config.yaml
vocab_size: 1495
weight_decay: 0.17
seq_len: 1024
Each number is 50 + 12 x the weight over its row's rms, rounded and kept within 0 to 99. Layers, rows and columns count from 0. The size before them is the row's rms in percent of the matrix's.

# layer 9 MLP down (transposed), 384x96, rms 0.0788, rows 128-144, columns 0-95
014:46 63 45 54 63 47 51 42 58 23 45 44 49 48 55 30 40 42 67 55 39 62 16 63 57 49 55 58 60 57 49 50 45 81 56 52 47 43 58 42 46 49 38 31 39 62 34 62 33 70 64 36 48 58 61 58 44 45 36 66 57 35 45 56 42 56 38 68 41 46 49 49 41 63 55 44 35 45 60 54 52 67 75 61 54 45 34 48 53 85 50 56 38 57 21 64
100:60 64 54 59 53 46 26 53 46 33 62 24 37 32 44 65 63 43 37 47 47 37 29 51 44 60 55 58 30 55 58 54 62 37 36 68 62 64 54 56 45 45 55 70 28 61 46 47 53 23 41 34 72 60 59 57 61 52 55 39 56 39 51 44 70 26 56 48 50 56 43 35 23 48 51 32 35 45 51 76 45 35 64 35 60 54 43 55 50 65 50 58 40 59 50 49
123:51 73 39 56 29 42 64 54 53 47 53 41 40 49 64 49 60 57 68 43 44 46 23 57 43 54 41 39 59 62 44 21 49 54 51 23 61 58 55 52 35 59 32 61 59 42 68 52 31 45 66 33 48 62 38 61 35 80 37 64 47 26 49 59 56 63 55 45 64 60 62 57 57 44 37 65 54 44 59 49 58 56 56 48 46 49 64 53 80 54 72 62 65 57 54 58
119:56 59 73 39 51 52 57 29 44 67 40 53 53 62 52 40 18 48 40 39 46 56 61 47 63 35 39 50 41 38 71 62 58 45 45 45 53 71 48 42 58 41 38 61 59 38 56 48 33 50 32 65 42 59 60 41 48 46 62 74 71 52 64 47 53 42 54 63 48 50 79 26 39 43 50 59 36 53 40 50 61 59 38 83 61 51 69 56 51 34 63 47 51 26 48 44
106:53 59 65 58 43 35 42 60 38 54 58 37 42 58 66 58 39 52 60 47 44 34 32 47 47 64 42 41 39 45 41 40 37 50 61 67 72 39 63 47 56 51 42 71 59 53 62 28 43 55 47 48 49 57 39 31 31 33 43 37 62 66 36 45 40 50 67 26 68 65 69 73 31 62 37 63 46 54 67 30 61 55 70 61 27 48 49 52 42 47 46 45 38 35 34 54
109:40 42 68 76 31 53 41 37 50 30 54 53 48 55 55 55 57 48 47 49 59 47 25 35 66 48 52 63 66 35 35 63 61 42 47 50 62 42 61 58 75 66 53 46 28 66 58 61 49 75 65 51 52 55 59 40 49 46 52 60 38 45 44 62 62 56 37 37 44 62 49 48 62 37 47 56 25 37 30 61 45 60 73 39 30 61 53 43 40 55 57 66 53 28 57 74
113:49 23 60 44 57 64 48 54 66 75 50 42 46 59 58 55 40 46 45 63 45 56 58 45 46 65 52 53 51 50 57 44 75 66 47 51 56 29 58 44 42 50 45 43 40 20 55 69 58 50 46 57 63 24 65 85 49 34 44 52 38 40 62 43 56 33 54 56 63 51 45 54 55 62 34 49 36 48 32 68 61 66 36 47 40 50 79 30 46 69 41 52 45 63 58 54
010:54 31 64 41 52 51 41 52 54 37 44 36 53 42 39 43 66 54 55 58 38 64 56 57 34 63 29 59 67 51 52 39 43 70 56 73 44 56 40 34 67 62 45 27 15 41 23 56 43 53 49 32 59 55 70 35 34 54 39 42 74 49 48 59 63 51 41 54 63 55 48 49 68 52 57 61 46 62 41 58 56 48 75 73 52 59 70 43 60 41 60 40 45 51 38 43
120:34 53 30 24 71 55 46 57 44 55 43 35 50 36 48 52 39 58 56 45 64 40 49 46 50 50 60 66 53 39 46 57 64 60 45 75 45 49 25 50 52 25 46 51 38 51 57 59 45 32 54 49 43 56 37 59 61 45 54 49 48 46 47 49 56 27 25 65 61 43 28 30 57 26 49 27 53 18 36 46 38 57 41 50 69 70 54 56 55 33 54 50 71 56 47 60
107:51 35 79 60 32 23 53 42 47 60 62 64 64 49 33 62 61 51 55 53 43 72 58 50 40 60 44 54 38 48 60 53 83 32 31 54 66 54 43 48 61 62 38 44 36 49 51 59 44 48 55 28 54 42 25 57 43 38 40 61 39 45 51 51 55 66 39 37 35 39 50 51 86 41 51 48 40 37 32 52 53 51 37 64 46 75 32 48 43 51 54 39 56 51 40 55
112:63 55 55 43 60 57 42 50 58 42 36 42 67 43 37 70 63 48 47 39 56 71 61 45 63 45 65 31 59 46 58 80 55 40 37 43 46 39 51 40 65 46 25 47 68 56 56 77 42 41 68 43 55 65 37 42 54 53 51 54 37 50 35 42 34 46 57 52 29 66 36 71 62 48 37 31 46 43 56 54 44 54 65 80 32 56 38 42 46 65 41 74 40 45 50 49
076:50 48 51 27 48 46 56 45 69 41 76 21 51 59 36 38 45 65 42 51 42 61 40 70 49 43 55 38 53 40 62 64 65 72 37 45 54 65 49 57 67 46 50 37 46 58 48 73 58 58 51 57 47 56 62 54 36 44 25 44 40 62 52 58 48 61 41 63 30 56 32 71 40 48 26 40 47 44 58 55 51 79 36 77 44 61 53 42 33 50 38 56 57 56 37 60
100:51 49 48 61 49 38 48 67 73 26 48 53 40 54 48 59 67 48 25 47 52 72 32 37 48 50 36 65 64 70 68 46 64 48 54 55 41 39 50 65 55 53 68 63 33 74 38 45 49 45 55 45 56 57 37 43 49 66 32 47 63 50 67 05 56 45 41 55 54 49 54 49 53 63 48 40 33 40 29 64 38 65 65 50 44 51 49 46 54 67 40 42 66 54 48 56
112:69 41 53 50 46 45 23 33 77 49 82 67 45 63 82 64 59 58 51 33 62 44 49 33 50 51 41 39 76 52 45 51 62 38 46 62 71 59 52 50 54 76 57 57 34 65 53 74 55 38 50 44 44 68 46 54 52 30 55 34 35 59 35 46 55 57 42 58 45 49 51 43 51 56 49 58 48 53 57 61 47 42 58 30 35 56 41 52 54 66 48 57 35 56 37 35
088:50 57 51 41 49 34 68 34 38 47 55 41 67 42 77 50 60 72 32 50 48 65 36 35 40 49 42 31 71 56 49 43 60 70 57 58 51 60 52 52 80 58 60 44 50 36 50 66 32 44 34 55 33 51 57 59 42 43 35 61 44 80 53 75 57 41 55 64 48 61 52 78 51 40 45 35 61 56 57 56 68 63 45 41 47 64 50 56 61 65 41 47 65 61 42 52
093:44 48 68 55 41 43 32 40 65 46 35 27 37 32 60 49 68 55 31 55 37 57 55 34 32 63 26 41 35 59 40 62 65 46 58 47 38 61 66 46 44 42 41 65 53 65 38 53 44 49 35 51 49 44 46 83 66 48 41 40 45 49 75 26 57 46 53 47 66 54 31 65 50 64 39 34 52 62 45 48 44 40 76 51 51 48 61 38 50 63 37 56 35 56 34 49
054:60 37 55 49 57 32 30 56 70 43 49 28 59 41 55 70 46 45 50 54 56 47 24 59 48 52 47 60 47 54 56 65 50 46 71 59 26 45 67 65 73 41 42 60 39 44 44 49 40 49 54 40 53 48 68 37 52 35 54 52 60 36 48 57 77 54 34 69 57 53 31 77 21 42 41 49 54 47 39 48 46 36 70 52 73 59 43 52 58 49 46 70 47 47 28 57
# layer 9 MLP up, 384x96, rms 0.0879, rows 129-145, columns 0-95
103:64 47 51 43 47 47 34 46 54 65 55 57 47 64 55 47 53 35 39 35 48 32 34 59 46 33 56 40 33 45 52 60 51 40 53 73 51 57 78 63 50 67 51 54 56 52 46 24 39 45 37 63 63 52 46 44 73 50 56 68 43 48 57 44 59 31 69 61 63 67 51 47 45 42 50 51 54 60 86 29 45 40 46 48 43 40 55 36 44 58 44 29 47 90 61 52
124:46 44 38 32 61 59 53 50 56 54 59 47 39 55 41 27 37 28 25 41 69 75 68 59 25 42 67 59 28 28 45 59 62 44 56 72 42 50 64 60 42 41 43 51 39 50 53 55 37 60 30 58 58 58 65 46 43 31 63 52 53 71 45 43 46 33 53 33 68 30 54 43 50 41 59 44 38 48 37 28 58 51 41 39 61 38 36 38 32 46 44 49 51 51 60 46
120:53 40 22 69 67 64 46 59 52 33 26 43 66 54 45 49 61 42 69 61 52 34 48 65 58 55 54 67 66 59 40 37 58 39 37 57 71 30 38 60 43 63 62 44 50 52 36 58 63 45 51 37 55 56 40 49 51 56 44 31 28 44 35 39 48 39 59 33 47 52 25 48 61 61 68 50 47 50 49 57 38 41 68 15 55 28 35 51 50 60 48 56 41 61 49 42
121:50 27 55 32 39 49 56 30 76 47 43 37 51 63 54 63 38 50 63 63 48 31 68 57 46 38 59 34 49 48 41 56 32 29 41 33 28 44 22 68 42 61 50 56 33 57 53 53 48 57 60 57 51 41 32 72 73 47 36 66 73 41 68 48 65 49 43 69 39 43 59 50 48 69 47 70 46 52 42 42 48 39 57 45 60 49 52 53 39 41 49 53 63 55 32 60
111:62 52 16 38 55 34 69 76 48 56 47 38 61 34 44 37 36 43 55 67 54 58 57 66 56 41 46 54 40 64 69 42 46 53 45 42 43 57 30 64 45 47 56 54 63 45 55 54 57 31 41 53 56 58 48 54 57 46 34 45 66 38 58 43 42 44 46 59 39 26 44 64 70 58 37 33 68 49 75 49 45 44 28 51 65 44 46 47 87 54 38 40 56 67 43 46
113:45 40 58 61 49 61 51 46 42 62 63 65 59 78 43 47 47 59 49 67 34 43 62 60 53 58 35 56 52 55 63 52 37 36 53 70 58 57 66 33 56 62 66 53 56 43 43 44 60 59 36 41 41 53 51 70 64 55 24 59 33 63 37 59 58 44 85 33 45 44 31 36 65 51 60 53 52 59 46 56 33 60 36 63 32 36 48 46 54 42 23 36 48 41 49 75
014:40 74 43 40 67 76 41 54 61 51 46 53 63 41 36 46 54 67 54 40 59 30 23 46 54 53 66 37 35 49 40 49 37 56 54 56 50 53 56 64 57 48 47 52 73 51 48 45 55 47 50 33 53 68 47 60 50 36 63 55 65 37 91 43 36 50 56 47 60 45 54 39 57 51 54 67 52 70 52 38 60 23 41 60 72 39 50 63 33 39 65 52 52 40 44 28
125:55 49 42 67 63 36 38 37 52 64 49 63 67 79 43 39 46 25 53 53 42 53 40 63 45 50 46 41 67 32 50 55 35 46 21 64 68 50 44 42 39 59 52 38 69 44 58 47 51 70 38 50 58 56 60 33 51 44 34 56 49 41 53 62 55 70 62 48 52 62 60 56 37 42 66 62 31 67 51 64 61 50 48 34 74 48 46 66 44 63 71 55 50 21 46 58
099:31 58 48 27 61 50 51 60 44 36 60 43 15 62 45 36 28 65 62 40 46 52 42 61 42 53 32 50 57 55 34 41 45 52 55 29 31 49 51 44 36 41 59 55 57 70 39 53 59 52 46 51 23 53 47 37 38 53 51 33 59 47 52 46 55 47 47 38 42 61 46 27 29 31 61 52 66 59 57 37 30 57 61 37 57 30 55 62 58 37 43 61 49 32 77 41
111:43 40 31 59 46 66 55 57 55 51 57 72 46 49 70 44 65 49 50 21 51 40 40 54 24 48 35 55 55 33 56 38 51 28 53 50 57 64 50 50 43 53 51 65 48 37 54 48 56 76 28 51 49 39 54 47 51 57 67 46 80 38 59 53 50 39 55 53 70 33 69 48 44 46 49 71 55 65 58 48 28 46 43 46 73 63 53 44 54 48 34 27 76 41 44 36
080:59 67 50 55 59 65 67 46 53 47 50 62 46 45 63 41 48 53 74 48 63 49 50 31 38 39 44 46 31 68 43 71 30 52 49 57 51 39 56 47 38 76 25 45 62 51 44 59 45 47 26 30 66 54 40 49 68 33 75 36 59 63 61 40 46 67 48 53 54 51 67 39 63 45 59 65 56 40 49 53 42 24 62 64 52 52 41 45 70 57 67 34 68 64 47 50
106:35 14 47 37 58 58 67 37 51 49 57 07 70 67 40 44 38 67 58 51 55 62 49 66 48 35 61 45 43 52 58 32 51 38 39 44 53 48 56 47 57 53 49 34 58 37 34 46 38 41 42 38 53 56 47 38 52 31 57 48 52 54 67 60 56 41 53 41 64 47 49 58 50 35 58 36 33 56 54 44 68 46 47 64 23 60 51 57 74 27 50 29 61 42 47 45
113:41 48 40 67 42 77 44 69 46 62 41 50 30 59 27 44 59 51 35 55 43 48 41 60 40 39 31 63 43 53 50 52 30 49 55 38 43 50 44 44 53 26 25 61 43 43 56 39 57 46 50 54 61 58 37 56 27 56 54 43 54 28 72 62 59 53 44 45 55 42 62 57 48 70 64 40 39 56 42 64 45 37 19 52 55 39 36 39 53 58 70 70 62 53 27 34
081:49 69 66 47 54 53 55 53 64 51 47 52 44 51 48 44 55 39 75 53 44 50 65 41 69 75 54 73 29 63 49 63 35 51 54 52 51 46 43 49 41 30 44 42 44 50 44 39 44 64 42 70 60 53 39 25 43 50 68 50 39 15 58 29 56 54 46 49 42 65 47 32 51 38 29 70 72 38 56 36 33 35 32 37 64 55 53 46 53 33 47 51 37 42 43 40
104:51 38 39 34 69 53 56 72 57 62 67 57 54 48 61 68 37 43 68 41 49 70 48 50 24 42 52 49 71 39 55 39 36 40 21 51 57 51 32 50 32 49 52 65 51 52 49 41 47 56 70 49 45 38 64 44 26 37 47 56 61 32 31 76 42 49 51 43 27 52 73 50 48 50 69 61 49 53 57 64 52 52 44 54 75 45 40 35 48 52 49 54 33 50 66 62
054:37 56 51 34 64 77 48 43 44 41 54 63 58 59 59 51 48 55 52 53 63 44 78 43 58 34 44 65 36 65 32 53 53 53 39 47 71 59 52 24 27 63 52 43 53 57 19 47 45 40 53 40 52 43 50 66 57 58 59 65 80 53 55 47 52 35 66 53 69 63 44 43 50 41 67 58 57 41 49 54 62 31 52 69 55 60 56 35 24 58 67 44 53 51 48 31
121:60 50 61 62 64 53 53 55 58 71 49 41 50 53 74 62 42 44 54 52 64 41 38 37 71 73 38 49 46 50 55 54 49 35 31 41 38 54 33 70 37 62 55 69 79 43 61 55 53 29 48 31 22 45 54 67 48 35 74 53 38 54 40 54 38 34 35 62 48 34 44 58 39 55 78 45 42 43 50 71 62 43 47 47 46 53 43 41 53 60 34 69 51 54 36 51